config.toml
d_model = 320
positions = "rope"
attn_scale = 0.125
parallel_block = false
init = "orth"
init_std_o = 0.00727
init_std_up = 0.0356
optimizer = "adamw"
lr_head = 0.00833
train_tokens = 691000000
Each number is 128 + 24 x the weight over its row's rms, rounded and kept within 0 to 255. Layers, rows and columns count from 0. The size above them is the row's rms in percent of the matrix's.

# layer 2 attention query, 320x320, rms 0.0854, rows 0-8,64-71,128-135,192-199,256-263, columns 128-191
size [ 84  92  94  95  90  95  90 100  93  99  96 100 101 102  90 106  93  96  99  97  91 101  89  92  96  98  98  92 100  91  92  97  91 103 104  96  98  93  90  95 102]
[[147 138 136 131 116 157 100 152 140  93 118 149 143 156 142 119 169  67 118 114 167 102 107 119  96 161  95 116 124 139 107 104 131 140 154  99 129  90 133 119 116 106 132 116 109 119 133 149 121 122 109 121  92 113 107 156 137 118 144  77 122  78  94 116]
 [ 89 121 175 122 100 133 105 158 128 117 117 135 125 108 101 108 121 141 126 100 121 106 122  99 119 180 152 152 130  97 171 165  92 118 130 145 128 101 144 134 138 100 122  93 148 143 132 116  94 138 127 119 130 120 128 121 101 128 126 113 105 130 158 152]
 [143 115 100 110 111 104 119 119 127 104 138 121 115 153 151 120 147  68 148 123 147 156 111 170 110 127  80  99 125 154 105  97 175 136 134 134 136 141 132 129  76 159 136 145  90  66 122 131 156 112 116 138 106 129 120 136 139 118 144  90 168 128  97 134]
 [165 120 147 130 111 142 124 134 137  83 109 168 131 160 109 124 142 115 127 155 172 104 102 128  70 170  88 152 122 130 146 146 116 143 144 103 143  88 137 120 106 104 136  96 114 119 102 128 146 141 117  97 113 110 103 137 145 108 146  84 115 101 122 150]
 [153 129  89 148 111 138 148 135 122 109 100 139 101 150 139 141 124 145 150 161 155  81 121 117 120 124 138 180 100 156 132 130 158 125  90 126 110  90 104 128 126 141 143 103 100 132  93 101 122 169 122 130 128 101 132 124 116  92 127 123 157 119 129 168]
 [ 81 194 135 129  87 154 140 156 161 116 136 119 139 142 127 113 175 119  78 116 110 141 136  82 133 168 137 126 121 124 107 143  73 121 111 146 168 141 135  93 144 123 112 114 139 132 128 143  94 125 140 105 123 177 145 141 112 159 159 102 112  90 118 128]
 [131 158 102 103 110 145 121 104 152  74 109 138 119 143 119  79 141  97 158 160 127 148 127 125 131 160 119 141 120 141 124  66  95 101 110 120 180 119 144 111 131  91 143 150 136 128 129 151 102 113 149 136  82 142 149 129 156 134 140 115 144 121  94 138]
 [154 166 144 103 156 132 123 152 136 104  75 138 109 140 122 151 114 128 144 132 155 132 136  60 100 136 115 127 123 149 155 160 119 128 148 136 126 147 136 115 133 161 121  87 122 132 145 110 141 139 122 111  95  94 138 104  81  95 131 102  99 107 158 133]
 [145  79 165 103  86 152 127 173 117 102 132 117  95 144 153 123 118 124 159 112 145 149 101 112 127 143 135 109 149 115 122 103 109 116 118  92 136 114 148 158  94  84 116  96 150 148 129 124 131 157 128 174  88 139 104 112 132 128 145 103  92 118  99 121]
 [100 116  79 165 128 114 151  74 135 106 154 128 137 117 144 123 138 161 120 110 122 119 121 127 142 116  99 139 133 110 142 181 126  77 103 117 117 156 145 134 143  77 123  84 111 163 128  92 128 140 164 148 120 124  98 129 143 145  85 149 184 127 107 126]
 [ 94 125  67 139 107 136  93 142 126 127 129 153 155 106  95 130 136 149 137 130  87 124 124 155 149 109 125 159 126 110  85 149  87 152 148 117 105 123 140 155 179  78 115 139 143 145 136 112 131 123 195 104 126 105 110 121  90 163 159 155 115  83 118 140]
 [163 139 157 120 116 122 150 136 131 121 125 133 101 167 141 123 113  99 141 130 152 130 115 138 144 110  87 115 172 173 134 120 143  81 116 124 158 130 103  98 113 176 159 120 119 123 131 106 111 140  63 176 118 136 143 130 150 114 121 128 126 196 129 133]
 [ 98 119  96 184 126 131 174  83 182 106 144 133 118 100 116 101 146 155 105 117 108 135 111 121 121  99  94 152 115  81 143 169 141  79 110 103 109 159 129 114 136  92 132 108  95 147 133 113 119 132 158 138 128 113 122 136 145 133 129 135 176 137 115 138]
 [180 138 165 147 134 150 151 132 130 148  93 131 103 162 130 102 110 113 132 123 203 116 127  94  91 125 125 116 149 174 132 135 137 102 126 158 135 155  98 120  78 177 174 112  93 115 116 129 117 133 104 136 145 123 141 127 156 100 148 122 141 143 142 113]
 [ 99 120 126 157 119  89 101  86 126 126 156 120 140 144 155 149 137 161 106 129 109 133 114 127 135 129 174 142 107 103 146 143 133 113 107 129 118 133 169 114 153 101  79 112 118 172 129 119 131 118 156  95 121  89 101 130 138 134 134 121 157  86  95 110]
 [ 70 122 115 141 132 140 158  74 193  97 139 147 111 138 127 136 107 112 133  82 138 115 132 114 133 106 120 127 149 137 130 137 141 102  93 144 125 114 120 147 146 100 145 130  83 154 130 134 132 142 163 171 172 107 131 166  90 104 155 149 162 129  96 171]
 [ 75 104 104 143 131 109  89  74 160 113 151 132 136 116 114 169 127 102 118 142 105 110 144 144 126 130 161 147 113  85 124 162 122 114 119  89  98 156 127 102 167 107 116 112 137 119 142 110 104 147 192 103 125 145 137 150 112 161 143 124 173  84  82 114]
 [ 67 179  78 112 102 108 118 131  98 156 139 154 107 110 127  85 172  83 149 125 145 155 135 187 148 136 130 139  88 100 107 122 112 135 148  97 154 129 106 106 172  92 141 127 147 134 128 153 114 116 168 119 128 102  96 138 107  90 138 161 152 110 124 124]
 [ 91 142 114 118 126 124 139 150 136 109 148 138 103  97 137 135 141 107  87 114  98 146 149 117  80  67 170 117  79 148 126 120 113 139 154 111 137 103 151 103 156  80 162 163 141 100 164 120  96 107 159  79 144 147 110  88  61 129 156 146 141 107  90 109]
 [131 100 102 129  98 125  92 124 143 137 101 108 128 143 132 117 124 118 158 143 170 101 121 145 166 170  84 119 151 121 134 118 157  74 111 146 140 149 115 107 118 182 125  94 103 114  91  85 132 106 109 171 102 110 156 140 159  77  85  82 135 147 147 144]
 [ 67 153 113 119 102  86 102 110 126 138 109 168 140 130 121  89 140  95 129 110 128 155 101 184 151 140 137 126 116 127 108 162 140 137 148 118 154 143 116  90 136 106 165 103 148 128 112 134 129 149 126 127 134  93  90 133 130  70 133 151 146 121 154 164]
 [148 114 133 153 124 158 130  88 116 102  71 144 133 156 124 131 111 155 150 124 156 113 130 129 142 158 100 118 144 136 151 134 146  95  87 179 119 108 130 125  98 176 143 100  96 129  73 144 154 129  95 169 111 121 132 158 144 133 120 105 133 163 175 161]
 [102 159 121 105 110 104  78 134 120 162 111 131 141 142 131  90 151 100 139  92 111 167 139 131 144 117 127 148 147 116 132 112 110 162 139 111 130 161 110  84 155 121  96 149 151 157 136 154 113 128 172  63 157  83  83 129 174 101 164 149 127 112 126  86]
 [102 131  83 137 104 112 107  69 146 138 147 171 125 148  78  92 151 123 158 121 124 118 119 149 166 148 139 151  93 127  87 162 125 127 105 132 105 137  94  78 154 145 108 126 122 134 103 147 124 131 150 135 153 104 112 155 150  70 107 167 150 117 124 139]
 [ 91 150 148 103 125  69 126 128 169 176 106 150  93 109 137 122 136  95 113 133 132 154 144 122 127  91 174 123  83 134 136 171  84 160 171 109 134 150 100  99 156 124 129 122 163 126 162 142 134 124 136  76 138 123 110 112  91  87 157 143 174  94 123 146]
 [136 162 108 149 135 133 105 108 144 161 108 100 152 100 146 160  92 128 154 103 147 140 137 152 111 159  92 162 173 123 149 101 104 126 131 131  85 131 123 157 110 146 106 122 167 171 137 137 161  62 140 123 156 161 131 158 123 127 154 118 123 186 162  99]
 [153 100 156 146 127 142 133 109  61 116 109 148 127 108 133 165 138 141  86 131 120 164 177  90 125 121 122 113 106 166 104 180 154 134  90 110 110 127 119 111 104  84 138 131 148 136 156  78  96 187 137 132 141 162 122  75  88 105  92 120 133  96 168 136]
 [119 131  75 123 126 100 139 137 163 104 140 121 141 108 113 111 134 116 175 138 159  94  97 180 142 165 115 142 162 109 160  47  91 120 181 126 151  99 111 142 167 168 160 122 103 117  97 166 147 137 104 117 123 126 165 177 158 146 142 149 104 125 131 138]
 [105 136 102 133 125 131  87 114 153 165 105 108 154  98 150 159  97  96 122 105 128 135 137 161 124 159 102 128 140  96 135 114 107 124 155 137  91 147 136 163  90 113  78 135 153 135 144 155 141  85 132 107 145 162 163 138 173 125 137 131 120 182 132 139]
 [ 80 147  82 110 117 150 147 127 137 127 113 134 110 159 150  86 115 132 168 121 131  87  98 126 165 147  93 143 131 108 143  94  86 146 169 125 113  78 161 149 135 142 116 159 102 152 131 155 125 101 164 111 110 138 127 170 152 119 111 140 147 142 116 143]
 [ 90 168 158 125  99 131 122  80 165 173 116 101 138 150 142 117 120  97 142 104 142 153 122 116 111 136 117 144 161 127 121 101 105 129 168  87 120  97 161 145 124 126 114 106 157 152 123 118 133 111 178 115 172 106 122 122 163 102 128 119 125 100 110 109]
 [ 92 158  89 146 115 157 137 111 145 141 137 124 131  87 118  85 147 111 148 120 119 115  77 147 126 140 119 183 169 119 123  85  83 117 106 115 125  82 132 138 189 130 132 155 135 123 141 134 148  67 126 140 100 135  96 177 135 124  98 149 124 130 130 126]
 [125 109 152 131  98 168 125 115 134 151 131 104 110 126 134 156 113 101  91 119 104 147 165 159 119 121 141 117 123 128 117 122  63 170 172 126 130 112 120 123 115 123  94 130 191 130 154 145 174  96 104  94 111 177 133 106 135 111 111  87 130 132 121 156]
 [129 126 109 113 128 137 111 167 177  75 146 150 109 119 196 131 118  86 146 149 125 113 122 154 138 150 150  70 128 136  62 110  81 169 148 103 155 154 122 118  90 139 139 115 125 121 124 150 115 125 146  95 131 105 115 109 109 100 110  73 133 126 113  95]
 [137 120 136 107 114 138 117 176 152 111 102 130 105 108 132  80 119 131 135 147 161 139 151 137 114 123 101 103 128  89 115 120 127 143 113 105 139 137 141 176 103 104 140 136 123 156 127  82 123 118 124 117 167 110  89  66 100 125  89  91 149 163 126  68]
 [ 74  99 105 143 128  91 126 103 125 115 139 119 123 139 122 132 170 101 111  94 118 145 129 133 175 155 134  95 110 127  93 109 131 145 105 118 142 158 132 108 121 133  69  87 127  95 134 155 134 143 126 169  72 136 135 184 142 111 148 120 137 108 105 168]
 [143 127 116 119 121 129 115 151 150  95 140 138 115  86 168  88 136 126 147 172 136  88 103 167 137 108 134  76 115 107  95 136 129 149 152 106 167 112 127 130 105 128 127 113 112 121 103 131 124 133 137 110 145  68  86 144 144  95 113 107 120 133 124 102]
 [134 135 126 117 108 138 128  80 111  99 120 124 129 119 148 117 141 122 149 138 106  87  78 123 140  97 150 168 123 125 101 123 147 125 131 110 130 136 121 121 115 163 145 105  76 135  97 156 129 169 127 128 111  88 112 183 155 113 127 154 122 126 133 162]
 [ 87 127 135 117 141 151 114 171 174 138 134 115 129 170 140 133 100 151 123 132  90 125 125 150 141 156 121 106 121 101  94  89  96 116 149 125 149 131 116 137 138 175 142 150 142 160 139 137 137  71 177  87 110  76 149 130 129 126 146  94 137  87  92  93]
 [104 122  59 115 100 163 136 156 142 103 161 139 119  86 121  83 121 131 148 139 128 123  91 135 153 124 151  95  76 106  94 114 116 139  80  94 162 118 131 117 102 102 119 115 140 137 122 116 125 116 167 126 124  97 105 151 143 110 141 146 146 109  71 182]
 [ 90 152  90  77 125 130 108 184 159 128 129 131 128 121 142 146 119  93 154 122 134 145 130 138 116 122 137  92 147 106 131 119  98 157 142 122 191 115 120 138 118 116 142 135 111 141 127  84 146 108 142 110 134 146 113  95 113  86 103  89 156 178 183  85]]
# layer 2 attention key, 64x320, rms 0.0805, rows 0-7, columns 128-191
size [ 80 105 102  87  84  97  83  89]
[[146 154 157 153 115  94 111 162 153 120 164 148 137 142 167 147 124 102 118  79 124 114 162 143 131 145 148  90  95 120 115 106 138 138  73 153 145  86 113  77 109 166  94 120  94 111 117 171 141 133 155 131 114 157 162 156 134 141 130 101 137 136  86  94]
 [116 159 139 114  98 125 113 135 151  83 145 140 160 130 142 133 135  56 127  93 130  97 119 125 144 140 157  56  90 106 107 122  93 165 108 122 178 131  99 120 114 108 112  85 108 117 123 161 109 148  93 124 136 108  85 131 149 130 118  85 155 121  96  95]
 [136 129 142 149 178 116 152 116 101 155 101 106 115 167 137 150 125 202 121 153 116 161 117 129 128 110 148 196 132 142 124 153 146 128 116 137  84 131 140 131 148 148 119 157 135 114 124 124 113 123 168 123 129 186 153 120 117 139 140 172 111  99 166 138]
 [160 156 159 138 126 115  99 145 128 136 164 147 130 164 174 158 126 114 150  92 147 103 145 133 131 152 143 106  87 150 106 122 156 119  92 171 155 103  82 108 122 158 130 117 135 104 139 162 110 103 126 143 102 171 168 154 137 126 128 107 145 146  71  72]
 [149  90 143 144 131 108  98 127 105 136 138 151 140 127 153  90 166 114 146 105 159 139  84 137 121 137 108 126 151 140 132 165 141  96 146 115 132 121 101 115 135 136 146 128 133 100 145 168 132  97  60 163  95 112 149 140 169 130  90 163  82 138  68 138]
 [172 113 114 120 124 168 116 158 123 120 124 122  80 152 135 128 110 105 154 117 161  85 166 151 154 127 149 144  92 153 124 103 117  99  39 159 157 109 147 122 105 129 139 112  76 131 116 134 141 144 113 161 120 130 153 150 116 127  80 129 150 131 111 137]
 [131 140 186 139 134 110 147 169 105  91 135 104 122 175 192 116 142 133 125 105  76 139 124 144 137 145 102 114 110 118 134 135 156 158 124 165 120  75 123 135 130 160 109 131 109 128 155 145 124  99 152 119 123 195 137 106 152 160 117 120 131 140  81  71]
 [141 123 144 142  91 140 106 109 125  90 165 145 119 123 137 124 135 104 126 100 124  94 158 139 113 135 109  61  82 116 114 107 132 111  68 154 184  99 138  86  93 148 124  95 105 174  98 137 115 101 123 125 118 110 124 160 151 105 113 121 143 145  83 109]]